Weights of a small transformer language model.
Size: 16 layers, 10 heads of 64, vocabulary 8192, 74.4M parameters.
Architecture: RMSNorm before each block, rotary positions, no biases in attention or MLP, untied embeddings, normalized queries and keys, some layers without attention, local attention windows, exclusive self-attention, normalized values, capped logits.
Training: a variant of Muon for these matrices, 903M tokens, 6566 steps.
Each number is 500 + 40 x the weight over the matrix's rms, rounded and kept within 0 to 999. Layers, rows and columns count from 0. Numbers have three digits each.

# layer 4 MLP up, 1280x640, rms 0.101, rows 677-734, columns 480-559
562463438548504465434521458492469494479489523506491450465492540520484466531481438480462507518490490526513517542449530536544488515484451511498522559500463528566488479460469483473527462529491525421503433451535540457513475479494469447598521547
543488503455472521449542523511530449503550506527528549549421472503557502537529502518557530547564515488455576496556429471516435503547554572503463515502475426482552488455438468470453539493526516582490505501506486503525495472449404468490444544
518588487427539488457505500506559571438583530519479548449505495487438536457520499528555484543519487443509483497415544496549498530501477492449476465508483481497519546489542506417472542481510548459511461529523573467483524559466459557467492473
459397521492507476523492519520512559436454566512472470582492491491460499551474511529473475476479552502565598490463534522525516534483446548437565526480491501558464460478490535506446493501530534536543497485493543491539439507490532480533570506
530518508534397489529518510461463544448500549464485572494488559478542455525528486562439512503508468529515461405498439454553543508456448537484573490486516515523499458509516458533487573467518462611467507557518463439492515438488523487452478541
404461551499500535481416547443496402453469469523517416495470516450532467500544484392508540464595551479504503466464559469546487549530499513457460468533522472516608540439519470426526575441436545501468494544525512467506522457439459501487504512
508475545505419455518553535546499498462526503468547515510522499468521460477572422514508523546507526542523435565465556467519596536477502472498439630525488473502517456535519444520565481511521610472401497511578514476475497472514474569532438504
580480529438483508455512487452557498568538558489525475492526505521489444507511535449453475502535439563565477455487461475465406506532619536532474455547436511536456555515511493530488587528417533501524420466542506436568486508547461543501530514
490530543490502463561499433480457463524442495597529460551496544481546497471572608503501503494580464540477529527476502453502433523450460498532486495456474496500489565511469477446470479524492502564427475575513454493514517424499504520500499522
524501531476468463531414563535505509499461522562513431437479628501536476487510521474512501538536485512551489494469511506485458463477485530528491469494515485490518465485492585532482586500513481491501524531464467561530551485480529580546479558
543502495537519484468425478511490496524506507452519430571434450478465544520457582513535492492492463501538500475489505443436516473570586489475497485462503454532450486471523498494510519454440500433486503457559572551482590545477486541514488545
420525483538506485529421567527497550491475504517525489454545535482514509510500509477501373460535538508491499547480523436548487546492518580514478451511519508508509488472497465512533563480465481519547456416458456414518521559509482521549461539
522508461557481468477474508475522504477521531532515537483450510522511619438527461489513568459436484525517525435511550402437589466415507515521559526526456490396561540450512494544485464452483479554456428510517459497503555457508533506561488459
505480490538549430469482569518474527516502474498431473501499512470472474522441498508491511512541479530519463538520490509493500499494504490492507507518487524531457530541471560511554545459481537510449481500521507486461434510518490500468514476
512477396545499482497496545492524509446481538557491501479549454498504490460525440454436539485446464476460522441592477505505484463554474598471489525495449461453483473580481382493467543461489499525489460541476519584501509463492485514448489488
415492504455466508511510468566413423477540471465421447441499501500510490474533465514502500474453477521390514524513492447504503484380536423487482399467475534537464572501494524503554462553545492500516440519497521545438445553390467528440520480
481484543503507526484511499462459471423513574518535482520538468531430501519494554432448532500530498468611442497475554516518450522443465504483512502526495497483529477559505539488511525599521486411490452566499519612473498474485442447472528517
525470519565474474573468519542543522408487470507408478501443549484511545500515464503516560503475449486543475506495472527448541462565464507511538502558450527470488434551500489541465525455440456465540541452449448522514492475470545536458465528
556533476530505467481509459514527491500487518526466491500512481516497477440538487560473485527526526481449550558442451460456467535454514542539477536510448463569502496520493556481480513565398496535510472478470530446532470532484502456471557548
574511440571511595489479547529495500578555438543559527457434567506507486461450419407466442471442493546514523480463556410551592519499448525558462464451481539508452504500483537446514540489500481471533444466534552482453516562501560452489488442
491433476447507478484464512527434565538549548513466461528513523496470504537439542540459478525565558408455508500460564533428522546526537480505522461504514533524536459503507510506558494537476526415529415542513567452580468564486523470522547509
484461520548542473477507462440483494490515514452530565488483492501498510545528517509561484464438510536501459532495498550469439559561486595504422530492554557538486521553466522470489484514494526446486512474551504476429541464522599444564471459
507524497518542480446526546494506414551442473464472484447427549487537458520461511456513542436523429527428513549513477587508517461568483438494514491477494538485478478472490523506501486497554501474454488539492501501456464613514443523469511471
457495479476492479527498515491442519494506496501537450494510473430515477477538569474517509523556564449477500487532477496543477431490448537507464512569468548492503527555523448487494490514543493474483613474491458556528540519517538547467486472
553488488528471374491509575509522477483427492519427471487454527494485580436523556504566415536498508497565492513455442561541528531500572511528482500460406488508516508539529540536480465481489443458489502434552512512466535517574460438505478442
542487450516510486448504461415552515506483396518483503506469535506493530459440544451512553397469549515433439475623493492488551591484525540487527395457551489396533560469507378446526482527482535556535503602581510481495472493471577425505538519
446565527527491511490521538510495510515519501512442519522537548522488423528420509471477510449511516480510515525459480521483556558459490454424574476436538499523538535500491515525536476453535484430501554527446487500470567546534556515493441454
504450454444457444511438516509528530537445508464546490495480534451489512511464556500483473532499535487497524557492572537461538413506444535510454511495536503488470459547477518618557451464419507500488494460486516520474479476537492521398513555
517528484474555538489563546489491445500473484464493542505502494495394481414564469530448493563453525456523483521534506561546451560535572487490543512562458583476519529429512432549470499475466453423441490489435465488465445444454507479555566529
524480535530532533542485477462565519484455471512513533473571530446453508518567446530471541487470478529469581472540540483533449500464529499465537443481503489488555467545497516538578479538524452499498517519510493502454480540541545489552508526
531416474543549510506409413506525521504427491477528509517526479520455492494550489500504521496561455491475484485430449477458491532443480556553475548422469439489584513484563425467520486482531441542506480568506489527499494553494551470447495458
476543509580572582531491490490482527509449510472505549470455469512510493522431487499507496464478508563547474469438591491518461537536512505468503484433481499534519525548409512477517500488515457443531539574508495493449474424450516519483451543
542527539489464468483497440515500473499499550534445436480484551424468456491516473520556555456497514433511522467502524523527591428468435489481488517529478562454537540446483524487541521499430444525462515464466486484438574543504481539548480445
448458439499474498467538460523432425437443408543529443526500554543436483529548483496421479468490478503490435530500454546475460537433495525523617595491540500454556534507493476521461519564466497484489464495534514536477406531548550555500456438
468493507468416482501491463564530501560482522486456521475511466528565530519429553430459548499520464550471505465511514409576444481523536577507469493454529560477541521509567461562455469543433488571412496494487451469560492480507563466543547451
457521455514492477543475558479525524522479501587533571531484545505529588462540503472483515537468516429484517403461452519491525565450511557500457519529431500475517575458508450524494537527460477476511460435546533508469587576606511467511579498
567495599485493512477573443527522542499477534481531526520478522503505455519476500495493530496485513508523496558502483533487422546396489472544535480517499434541540529510565477494535496518362430493498437497517475441501434519479433440518482453
452543569488468551489494509504484473568535548468477513519484495499491481487572489530584478557470488502456479503504495501447519456522482489500522522469451435541475567521443525484447460424464492474478482454467492398510441539506463504532501497
544438543516430531571416494454515445462599470472539530474453500514496508544567449538484560443517567502508520424443548428522582522513547547513565480532473519533559532556482516521493489504441519413461512478535537464490465491549477456534548506
470526496542493541549479459480506569478530469489417471476475518513522464545491541447442521461502545529506509524500467479478502557466478500503438462479498535490466450534523506467529513471512488464491523458479542517515531439528486489496542396
460474544498547458548480453490523544551554447500559518515535476554505418523461500550563565488590523486445472531550459547411449558493465473519577528407551556427508568497501480512487496478477486497490403476485473550496537477531409446552573462
513467461551515552448508502514501582437520461514505556515478441459507501483525471428445426457561409516491526459504552566526511488450597426532389500523549470514433533455502469448539494456469453505571568473485491563499553452449532503627510406
479510517524508564460544588534472551484558504491501498519481541513416483530548481477501457537532488510462467536443548518499540580440544473525567577463531489487603497533472470458473543504529460492477511516515543582475560507466532446496496460
527536513494464485462564478572440491477523441499521521525474498451502511484573490492493442566510446546518437470539475511463522475500482533471492446479480494470455561541502458434550506549413468529448557482508473540542476477505528481514570507
498542493538533480475445458493516580474508475506532483496458517504524496492519401560434550457469447479427547481474519484536515590507475523475441516585541499485521517500601535543563492479524424535508489547549480506535491518441560537488465560
453468483510507411516566522550488547583466450521484516516516485491516500551474487575534431484573487428472484493498473497504462491480468405401456464531489538535484494471470587552528530459462469576598523484533487502511448544549531470463448451
560558495464632506523512514470478517547494482538559491473454524547482502489519510545515460510509549462469553495530520513552493516434508501479502495461475465486486450518426580504496476446429513545486458504515530493449477497498485501561487543
468468546522483497537510462480496493487571432464486548439484530510534521498499484444476511475466498494507553481489483522541481572538559448444461606559536496583571462507511429421507501461440494523501484446451479520489423495454535535492553474
468509566431544504558540525479463492460517521572564447480531495526433514466510464479424533501521547514461410495464514483476493550506479565564561441509441515590538551554494444433476548513408486467558452555459454486499461407531508421486472522
510436575485467546480520480441534510510474483450517528454485549525531509472457518474488486513519552557505457452484540460460501483518483497481555492510541481471470491574517502422549481503526552494527527491558508472456530503630539479513443520
552480442505551467561467470551579458482433528511538519523502441436426525416470477478524512504535437420561544530457466495478531507536509457491445492531478516470570504467446506471476524499467532569519472511466513540515523480475481482561523478
433473459546543413470507446551416481499523474533503570516607446442555541509488402442515526502526484457514562520522516499520520479504478487507513488490535457442416531485483502559595542506495474450447423576482463464446466532511439581516507466
517538562480483495488465482547530495486546613476479478563495439492456468530514532519556397504566520436440517492517600561523511574488593446546434457455522522621457460516515606454485540464451527518457585443482506434514486487540452487560476505
437495492470498493482493495416471498501428425440480483468510534564558517480430503530496531563481501482568484531560472520386449474474560473468524554490517488562463559501481519502532522461538478479508509445548475462536539501458464496550511532
487452493480534516519458470554501556476499504525493437567557487613463471495491487471512498451490407480525495469522543493558492560514529508463500493457495503493539514530551536445487462536499471511464505482537474429534481482473507487536457483
476576518574498557537468454452561520493467486501521498451533440495579445569615515475469439473484469528498508503441496558505574526548433449462482474565520509520501483546497452433501563510490552498489499483543572504618532512518453474600460455
507487500562457505482511450560553487518491454552525555461507504492464498502469491528571601524530505462483482479518428432486481530492597526499592505559458487491449564504470525506495463566534523526481523530501493458422483499415497499463499454
435495413515487465526429551480469460500459502567553555520469531531483499544474509463470475570513520524452570545559562489474481441526438474529442504460512451508558518476527524537514536513559462529495441480461508503429598422514470505575495490
# layer 4 MLP down (transposed), 1280x640, rms 0.0664, rows 677-734, columns 480-559
524530438533550494561396444452377492521460548591441550552556452485480584486520490495497542512559518541414429501543564543479476501456555549497515502475525484451433424423460477598475577514588515541480527485511493515483538530481517482537456471
525482462537498477491526455566512528525518505549496467454461547461502502500480492408550538517529490535469495499446532454499435447538473420513508491526497475521498500466601532506522494528476514593511443537463480520446547433443559531487443511
523510570475479539461472390467448542551556473486448473554522454471513460531459555426501482471556422487539565445586531481532413514469495521494488576477521569526487472448531592566498489456428457538432468466548482516513507510543552516498482522
536518548565499478537563485457476492576525512450516556521543498499509517502437475499456514471528497564500513511522408508477497480486446537449541512545533430468513557470517427534482463447508577503596515476511501522473536495526498531454506535
461406550525540453570429496503462585472437447491471466577482476421563518507538495487570524490448439446500478479538501525456531486567497502467486528486428512488503554571532482458560457535519530455474563426522544511544480522410501543533507613
510449505545546511439510542432539546528509508543469463464519523509417523476496490515444458480463519533474519507492450544536509536515545526525513469496531508512523479455529400496531504481452533480513453431580537513506470507540483435393517488
455543491521489518468359522483473482555521521442503537494547540534550481486542552445557462504530549476477540497460493450484458482498470511435436400486562550444511485446456531505475591525479500507484522489471568414532568516492466477534497537
490464550480530467502471512590452549489536519539513472477467470464499487452551513554433484511527398496476579459503528493519419491504500481519482534525469504500437536503539475527460552475512454481489536527497556542508472566523524485518540520
420551459508468507434574488511482556534489526433478600546537436506432457532507497429498522517539467503502480512418413444500581467514521521494427618501448543541576501503476565551503562420517483477474467546559546519532531478523534496447520447
536495525603443493492531452474505485487481450537491480585500489532493488488509487494492442512530479495510529492495551452537517546502513525527445481539572520615468494537476461479490507520458471550551434461487419540551528524511459460511489534
469480569524530508479530527555458529525485519504465568468455565546530492514445402453457533509507534513559521420484441608456516493569458516475531550513512533466469458599549435472467436519449517511491481463521550382480473464542501527483509474
533569519496569521476553524395579547522566575463455558471502553499545473496466427496519532493492518503522484504522541522540449586501502435491479475504466534520441523573465517493454472531548495472522522463573479572525454432460441447488573451
556505547458586540522535537509553631494506394520578512590499483513448422516493527436547538517439516488577531471513456557522484489483541598454532522488466426532551493448489503506422525480509450453449460437484421565519472517508534518454433476
531526517538460508481449465522552491467511496533539502561469500489571470518492392449470517496529533505468499518588424518445507527530506463521491518495504516511540561490480498452443474567501443560466493501545517529490437495567559459539501490
504471462569562520512452500517457550509524528490547527527537540513528486555471482498445551554498495514534469472460403522518519502462535568495521483530412498451498549571486560545448530485543469472553445501593507480512477484511520577489524484
504510534557601478446538478420488464478547540502476470604489509490445508426467501506475528542486530496496550584519462496428447463473535471539501566574556467515546585502508450582471502473552559462501513478585466449493562473473460459503443505
513505514505520506443442442564560535479459470485410472504481526508499500468496479507550519516479527505458590501504540524529500476481569487479561507496449463537528507510478502528462495474479490452480568520549517481485490466487513496508426550
456500456420541575514519509482462558491473477512563541558487467420528536505493534494545465595560483492538422529545455546447550496464479483508528490491428548489552473483477480529465443485523470516528490546543514533557504475535461468552505513
496547542454567472504449406454527506455422475528488539467471505545567541604496462497457540480487507573524486517529462459505544512492489500472481494456462449532544508492591466551480515456516517569498507529521499502514466420482566419497430491
521566466508473519509483536567498543488512448503520480474435512505485474463474458515477507577495475449483468469555461510466449489421470465520534544502465446502505514504545479560526418471531508515537569464540508534521565488512542476523476460
502483536511465493468427547465569437510512490492559493518494492459483380538532589465460541507504474517473444489446463498501493422531486484515506533486448416490493468487536465470474497527545529410539490490483450492473526439538482498538464491
484489509503487504465522504541563531540491489524512486399603469461464478576492516469592542492510479480517469539529496424490539493549524455520510461508492488526441481470532462527511558470525446461540529428518537507502551499449515567499504482
523480489497504528488520456442536495518523541451447567521481527509484496463514434439517424513525470474518561481501597475560569533491479520578585491509485507452502520480541498526447488479443485473535488418481450547419494438559511540490481498
490442498594517494453467542505590486488539535490461568501496540526484525536526453508435486470433457575478482490532497475474481501521522483515564451462494438525562494490430517457518578498508525484465404515485519456517469474486520498543530410
525502479466528505501488528510529424504537440474390471505507523472464491464521564422463463503548478536515497497494464492525446450480543498497540485397526478486539510453588534558398414509518552469431495555544497511485417422383430564484518505
509501544516530545504492461460534517477481493462604485434536493529492425499520583561532484507492491480483483481478453562455575511518457563521565489500521501553508456541491506460519496503556421541551475537473453512492498503504526495459533462
490467434497520554486517495478522477577480414496426510495507466490508568562498516557524506479494510543530510518539449477459444521584476522482441525547494508537448515509480443555460497462454489495514486494423490482525469474470493480427440487
573460509452496488543485588505530491495493414525585545468526524478481570537422547541546498434543506503550555528530523487453460507538460463554492426473515468474576554441520536497534463459496490511447480517468520492548526489527436539451503591
526488467404500573478504370532503428490418453496510515472451479529478479540465498442462520571527559508560493502575547482520482496464462518462537521479476585552514545518448494536580406507431492471557593423517533530446442468509570450514482458
551523533484523471466561530490459558484501575498469481522516564517502520592518559501495519463542500514407503601484538435454424423546571461523475511419485453502533566434490484498478490499446507493616501531449525495486399515495477416564502478
466512450507504536516519473477522454453504520511555556477502542461428474449545476437475517458505589536502522536555470567501483535433456443497505555521441520492491530507484510524509467513478518534442467498430565515453518517510518558487572488
531495559483440518439550452414537529433500512469427485520521556423465492452593490550493472507435532553503454555592511492512435552470415455480514476512504508509551514449558506545523474461481519535472521473488507480484534461519550505475543522
501499598470538519542536398554515389430468443524556529443504498478508526468444452481508462531500578622447497443504582481506478546464580483504547511536534492513562513501515514521563489514596509504506479540515497446494438490486476551440495462
477526502509472543492527481469442504464445556415561468523523457482484485454460426411437494520524520576548486518457524518500541496532475384538521477487501479514545479456542492508491525518533434488493531498466436555485573501573520516554477518
507533557429530510444462530434559587464491471524522496541506489484422441471567541508481456437497493509522549459571442442516520511493505468466511449483475518521461465494457469465430548464479432580473473508491463425536429526537423464580496478
522450469449518511500488508524474502502460463480545522509517517411553463418536535490456483528479556471474447419472503476512463498507483424561493551538476491587544483539488576533483462468431491482585553445517544456479507503478490465477431525
532496499496498497471490510485495459524488418503512464518543522487453488429504519494562543517475468447570559448447532539570475478481383529535543460541487517553447517418441548628481447473468501499513548509466517508406454572480552533551565478
515608489474457519501441497525586460568493524509509505456520550502494472531504429469507516453482492574460499490464516526512509549477499528426514524542456532502479505600535528473485489523447533456424499409472488492556528595553446556548509550
463446589518475509483527535470543514458546455480405505485458550524459536537422498537468518406468493525575527494447552465508472484531496507423485500519506526447434456483558581493497482480515470484431457467516575474581492500475465512560499508
479544498468524501483538446567463474474554472558510402526491536604521507467586503494499441527454546535451514439575463510510413499449435551493466476520447502511460440519521526479475469512553429501520520567496506491499507464535530556557519549
429506445518418506504485449517449499506505560448449527500497415473440531518531562511461518500483501509496523483557465455503484547556454519415517572455516593558485565533504548519436532546491490514542548559467457504502487441508425504499495467
552541530518516564543544462556499494460465467493478504501508489595524463537515550513555499481596522506512474545502517499488475509547543505463498438526555433550510456546427415509536448488442474465624475495502446549484448534526530490537522482
508425530519505495487548514471531556523503485495432564487490515536460499481482511574548552479515461539565477554510484525496515514555498485532545454545503489488556465507545555607539520518521508493585527504548566483525481528509563485488470526
415506486481559531571479479431484528506498517450593505499446474466539509472482511539482502500573456500467523410482511486483487510463514547461492480526569524550488514435519470503446527519508542486538492517532504402512536488430423500464443545
490461556557464489480459430474464514456446541504508501530485555516499544500479483471583518511457531480559500443492468520554520570508485439453539492486494482461480465553517495517524453485470478511478519494484475499503467494442540498578452464
503569487447545510481487534516455522449532445437523483486497508480549538474509475471493459537507461420589451541437485487520442508499539498457532504544499513570484528547462488513472446547532556526561523563502492467419514546550505461467413492
487460516434487529458426477508453494469501470549491447487461466480527486468493468541489505436458502489453445450555474455552501413499503536560447461501480463538538430418471507477524499521513494512538510502494509544460540494514534510565524488
543475581550522513549483560440545490451499509510541519464442511553514472492512513458507500582522439500422472417498507507511499538448490474509532449489416569468574538513460606546495427491568519519470582453511465524526529520545540545459459511
525519392413488414477537523498463563545493492513496475535621571437514482524472445524456470508467480497495508463518483495465519519539405520443467466503416531440518491502457535556501423497484501498542486516504569481466472589517530540518466519
483534441531507514573496498459494522495514516505531460529491534570461530541512498451453517552496563536515559500584478522486529574602495508482514540512471493526395585445495546398508520495505479420472491501542504452461479482517572459444493501
446547503506410512508555513496503512480422531563416512534518548423556514496516460521441449514532481431450499446481522422522562486458396584472477535555508482571433528508453458495514557508456444584480487515533420512443565525532521518417495488
491530483523500562438531550512499592410513536468528567503479472487513484430499464487508532566504489462475464492523477522530486469482480486545488498552479516461494512510565533499516460501549464522461483534591478477407510542474539536525458518
516502475526514536515538558487513567553456499498520489513537515530478530526449485513484484515531503526545508447497514496455539441461492508455533500516477401494441533433519539500462581580505526450482547555425528544497472454516468534465490522
504582482531540448485427585580474546501588479541452471496524506488481471581496523450514482475509396499519440516480471482506479436499507458538437462515480547548491536486443544458492507512437594485513539554483509518541512457564508472522519525
475467468529584538472438492493526517530487462460544485447562452491525461469543484465571542521485469497470508523482599491456471522510486521574510487536539496468433436536476425515510559561506472515533474575521489534511445469498446435546539465
492558505442411498536482525483566497538546581511470523484521470534443509505538531500494492527390487512580439507590518504528512550484433478493496610455557503496457397470479488509592505496404569492473533468534478449417477428475471441500491483
544515512529500552433559493522430466560498490561513508531473474486491486511506526475480471519477533514416445502485512443509488478486443511491502466402506470465496522428524587474549500415472498501514522531486463519465485550529518471532568527
512521433480507456460491532491524588552532503525520483492564488503583500524443527481518522471543478504543524512466474503516495471566511535517530465511469495507468470476485486470486511507507491521536562487536429561488432519490495552459487546
# layer 4 MLP gate, 1280x640, rms 0.095, rows 678-734, columns 480-559
539534544525483577452485510438451542504521466508434533561522469520456481513567493502518453507547471468473505496497454525483456517494505490532442504539512481464541439515456496513463522495546556513470483541555506477554432600445421460526449509
473489527540553443555496541444501479545490394507506489490529466516548502503540450537489451527459395432525485592544483493549514506442459503435530501570514504447482486489463486486528472510448484559555561529553475525455463530551524493545527543
488592438530405502550525499494440484424490478533501511575505551421526497465482482503466563522542479532570477570481485544537497528538497553505465470505503519522504537493551477510523480508507446550528486525483515474519514502554513499511463527
527510501464511601523511601524513553466579505532534508502461417508503457557544520526478527545523508606593507491528520479434518526577575447528539464505466468495524543508441545562487426439473488535507567556486426423516500526565477545534437484
570554491516516506496535592512462482503537492511452489583476478468532527521527544523552502479477486551522471522528537509609445563490435433545534534507466502533509486526430616474511492536469504524506556543472499438497486505480476462450539503
464507425480566472580489505434533459495563426508465487544481517529466472544465561504517449528481463504527511463576598441517454569432476522422496543517502481436540477536516517492399464452471477485506524458540561491498501506529420500514514545
450490522572495488429515473488452524633553558473510440525564432424581485512484590490472491525488494382514546483473473518503492514489449551516446439471467515505455449470570460487502526513517516522501488498488477491576450517452430518478449559
528513520561482416472548540514499592508526492473498523504422486544461470524481509564482573542531561484386450489530478492443572502508524522473546515478535541561500505555536469498528490428463460503540521599528502547517508498530507445512538439
521514532491562492481506445517451538550499487480446523472504480444471481520516478424518416560512569440535501476484535528543490533432550420458482523499464527491541466499528506469499541528492439475453537467500494505495408459430434477551525489
487592469548431563457466475465500530537495547522497489483430551462537444457538524491502518429508470504438473473473547439499595529520558521452510529510474456435454554497478485509506507481505517514486517515460542498466541495498563520521466466
501501438464548508566521486479507528478443486549518438468494528443513504507497480450506578486507475562533530478517482471505567527508447535534521533470571509530429469483569459545464510518481485523517421568538584446508517558539458518518538483
486513470400356577430486469450444514510472453451498563540392521549414579473378453463523570532482612497416465469535570506459506494482533544560547458478437539430512480505497521499465520511552419544458501504461493566552470496536514421512557472
511490503553456488484438522506522504558490522583545528509516489519521539528529456439488477515479480499513523492519492531443453505517461513515536495517491477520490555454529488409518477505548520505464453486506450519502536551552523516521506439
517480548508476573524498512503527462497514456481545483550472547517497476495443547513498541557526501514523494478494529498433441524438598479532474503578489550452542540558502658543477505573462475434545547470566494440527450464437491531476517553
519508494482483526501503507548516510477529504469568417486561515527414544499554523514506442495502578552530504543521467567478507472465415483477563492568544522529483474498438508478567468469524538548512526570447539459533545541495562496473535454
485536559527510533508454595476512492525547482519458502483531474503516542451390481498493540506503483471501518452501487452446505520496489461522417519537473551465567509494493572523557536531551512520459484442525483495519513429491544522503477480
497449542518498505509502566514543538409577568529440454463511476467591525480505496507593550583526542538466583505478469450517539529479428448539547504561496537416434496490470459553515476431526426478465519523505458368508432488463498494533409446
526471442559515452541504536489563579461415440603520555467447518494530393491499502404470536440536528480484573518519487460505554514477503481478502535528544525484527503537524508559455469466489594478500479445479523516478582560442527565532485447
452494510513517535529564521571530556422490508509502587490530551462515577486486465519476511534468491488475485497494443561495467430455507539513471489476493570487505505400447520524509523503472540546502486507491520486548481419503570539528445476
433481529543464513446494548479545450524563521515511459515490444456560523452528580457543549507450540502488447452472517548403527449531535533523488540516485501434499450474494407525483406474465533455487555463435417462533565503497491457500519530
568550537465473495488468474485522511451516612527479487561487499491483545555478546448476518551497501515505463451522494502410549422497602493579526484497516511521565506519566563547491502442495474588458559452546545542495537564504506539549478558
484461487476539477527491511454557470508555504424571490470546482483554465471519438494499488473444567479493508464514559505533518471450489468548458546517534536532484479545521428508498463407532536472497494480454513454530507542566501482509586442
528452481510494532505515458486494464523535500500514541438453465421450500510584502488510486527465486474551497444522471481529486519454448495472530434486572491519549512529532460489412538488489521543494522455501511502494465479568489523466595491
474494478448494450610561453446481583496500436546502559533513446473472467524500465517559487485468546545555521486490480482483530523475585540528496483566433514523491518507564515544509456582431561557433497517433516480498512441451513507519499495
467540520533481524436541535400487409533562404499495445537511579508494546459493522485535482447499532472522507550554433407467495480531492520493488476498501491546443514441448491508511461513485514508497520469581503538424394454473536440472533523
493502379450483558507412463500448483500472527493486463488516515548479518446475483395499513440477518539459488505437510453505458426417536485619498491492559457568482504552432405454478526515485554592445519522549499527525498490405491574460438585
502583531544546487485563526517507470499512490540459501446489501497433468503522482499584528500443514491467483446563481523458538476430491407518458468460522542479528540497514443457458500499506538587585464498450500517532485544473448483568537405
502491533516509548415572517533473410382428540587528479465439480563468538473557526484488519445520494449473489533554463503581525436449567454534519491537491520475527500541566502493528407509454530483537563523519473514455423423404484484522492540
469460549503491473521473495454602473505442503508500480531506522561501562495509514413541456460483499456546542458543494569591447471514535492459491544505468512471474507553527492501491550423459477467537488453529498487440482503488498519511518511
475490532541502471481489518532475505464478512510624586449516456592495481455499436507435538500459524511543471459535499528474489459471539479479489507495457454521459512513531452499507514515485510469506505492475451477580508493494467469497496483
528467520519467530518458510544532522489388416452509531543487511484524449449442458445436457509469482537470510495475512457445533471500461504530477469479510501512527473523516509552567488454509472569483460505513512509478512550441533494516474527
457548479545560509451495505482524489516542513500532520485559502527627495542479499419422441501526481468491472557464457493483575536458441470482476442498530458505486522548523523491482546492544556504520470509596569441546433507486569478501503497
456461515536482509522525510545521440503414539420407515520516485569564531534534413452476454536459368478486471455511468539502491533483467542469484458534501417430562488491416507557434562550443472509512501491464483444539434514507487449517410520
508492486500588463498543580415579466507468484539527454520537459480507533429477479517543450507493501512501461493550575515464517483477450488464492517536366512450513519457456521524531485481541493525551368524506489530503508408536501456552415549
515444554452512489487446420485440499509484490542504487498403514399491441478557395453444499495533547503457482457489544529521527562531447568535474462455434509462495523486480480563423483472532515516419527517464455536539485507529512514524481517
434493570533513551552570516524502447418560493488484500532468489483522490505468452531570455534531549544448518508529385463487503531515533450483517508522435516537452475543537593455532477487493466513489484501523466500517522490522494510590455563
473497507448519516401518450495437452430457518588524491587458547505466466484502479561459468617504554521482440458485547545555564461564496438564489523506468502400429601554467546515432477496465511607541469546438501402576490532505562531491418500
509518549582520483493538484461539560513609430493445529540512423502484477417554528543507524520479511505450517407467533385474493581505499505544512498509496483530517528556495508455528506563477487566515452506489492517541561528497569444481457472
489562518509523524507539526431474534509435491610447476512460585431471548571444493464575534519517570511540530465480480512508438500571474485475493532472462448550489542562467492439522484465519492488449496545506443485447441430511489521451568524
527547546521537432472503522473578529532487548585559539501475560558518498529426446532526502482471485488536433478516455550439459537511419481478565554509464581565488535444514526502479472449507467514538469483553501475496483543457462592499459542
514455539512552525499534563446464541537469538554546423549481491489501482559531534457539482433459474491470506545483414550559466457408498444561505484643557543528555454513538566425509477445496550485436472470538509495452481382485561526493490451
552605462568516518532521479514542490469529508521465547508527468417511496482476459459513485505507548507516549502452488481519512480540458516524462533451607509546486467508472447540536521478485561522509493496540491489464577513582484544461516487
474522508467541524553472516550464559551523456526508469493512512485443473534554485469442437519499521503488492446533478517549526534480378480563464532467433488494518492481539487474537454453531419554483493490512563466498483441441505497539544451
550468498479465517533546432538519510578469486485544528501476451565507510481515492527453527603505486503569519491464414473481475442538516555513452471489521488503463527511457439505575511522491546387541425516529524536530501517487501484505472603
490551481473534569394491483515548496555584495516538494494473466547534519472510486542487513425500574459503395559491547540509450510497532537456466493489511474493535508525527535524449480478491437465572478550469520551468473475462425552493564498
505513496525528490499535454513520493485466517560454479532455514480530533476467501475492519524481486506550464502506460419538453496498553501543515489458487500532447475475491486449543497438513491447495548542458421464526544529451477500502593506
488574467538454499535494510510494532534498438475522533515550587516528570519485497567523467507442531516494545509395507464476520496556400526452511511496411443519506429530484468395466403500546500515431510485453509479492466434451516449528504569
496557452438474517493476503434568484489506516461596478431513459436388528506517449518534580475513552523498542547472476501462523539487526467586460432475462470517459461553544551478470456520411528555572464523455417539544478413492522480461470433
552386468509533403453476508489437495463513532531404546545488542496508500449496437497498497497580502531505436420475517498508525459492495498529512430501550490545449550528498464530541468450482491470504432499555483522433455461504534460509542463
524493512543536506549491518469482505465536521471504515478498497526581456487489476512498478451522473551517494401432473589469523503494514539506515515514526521503593485452504456488560456499524519500477522472470485491483447501553534510530466486
473544542543472522469488552431466463448517516498522482557515494562485602455394536561556477547521515511492547475385459547505423507530507500527437553548452495555442575460472511501550402521493534501499419569533517451567537449412509534499591576
491494567545502476486402474538509533470509408545537488529516486464468489543525540532518559551601443507501474536466454476466476459440545546455551458532441468457512513496521526501536451491520503450506501492481459480489549508462508441496468544
590474520460525519448435531542554550539504506532500480470452444476414490516526502539471447532484427552515511533510509525494511577507531506488524552506486493476493519552527518519492516454507488514559475491472482521513550512562454527507534477
526431562543554502470469467542505518503498504528477437475495513612510481473473459498441488488462508490496514454478516451541547481508540508530541485488425534544480497543472505505558492481525548541481519476548466508518535520522538490497464529
465483506519527490511394519482531504448561532499473504570489491588409541541498556528499446556499499500548481492580556491535474557543445486511410516542513436516507539544444494488510495490488542473444469622519507527501453565473482414520532516
561538525501500484506523442485623486441452510467363513509492475500536502479499580490473546456520435570481505463451484439448522518541437477503598461468461494560441539463534514481492420511599501541576463522487498465514565497491488449515570531
406563580469480468447564514432515451414490499544495504475468485488513485478489542487489462512556453524556506458456527438521532500544497534531579509496530519478483517484475485451455550439498545503468444437508459474493502534497493477485608481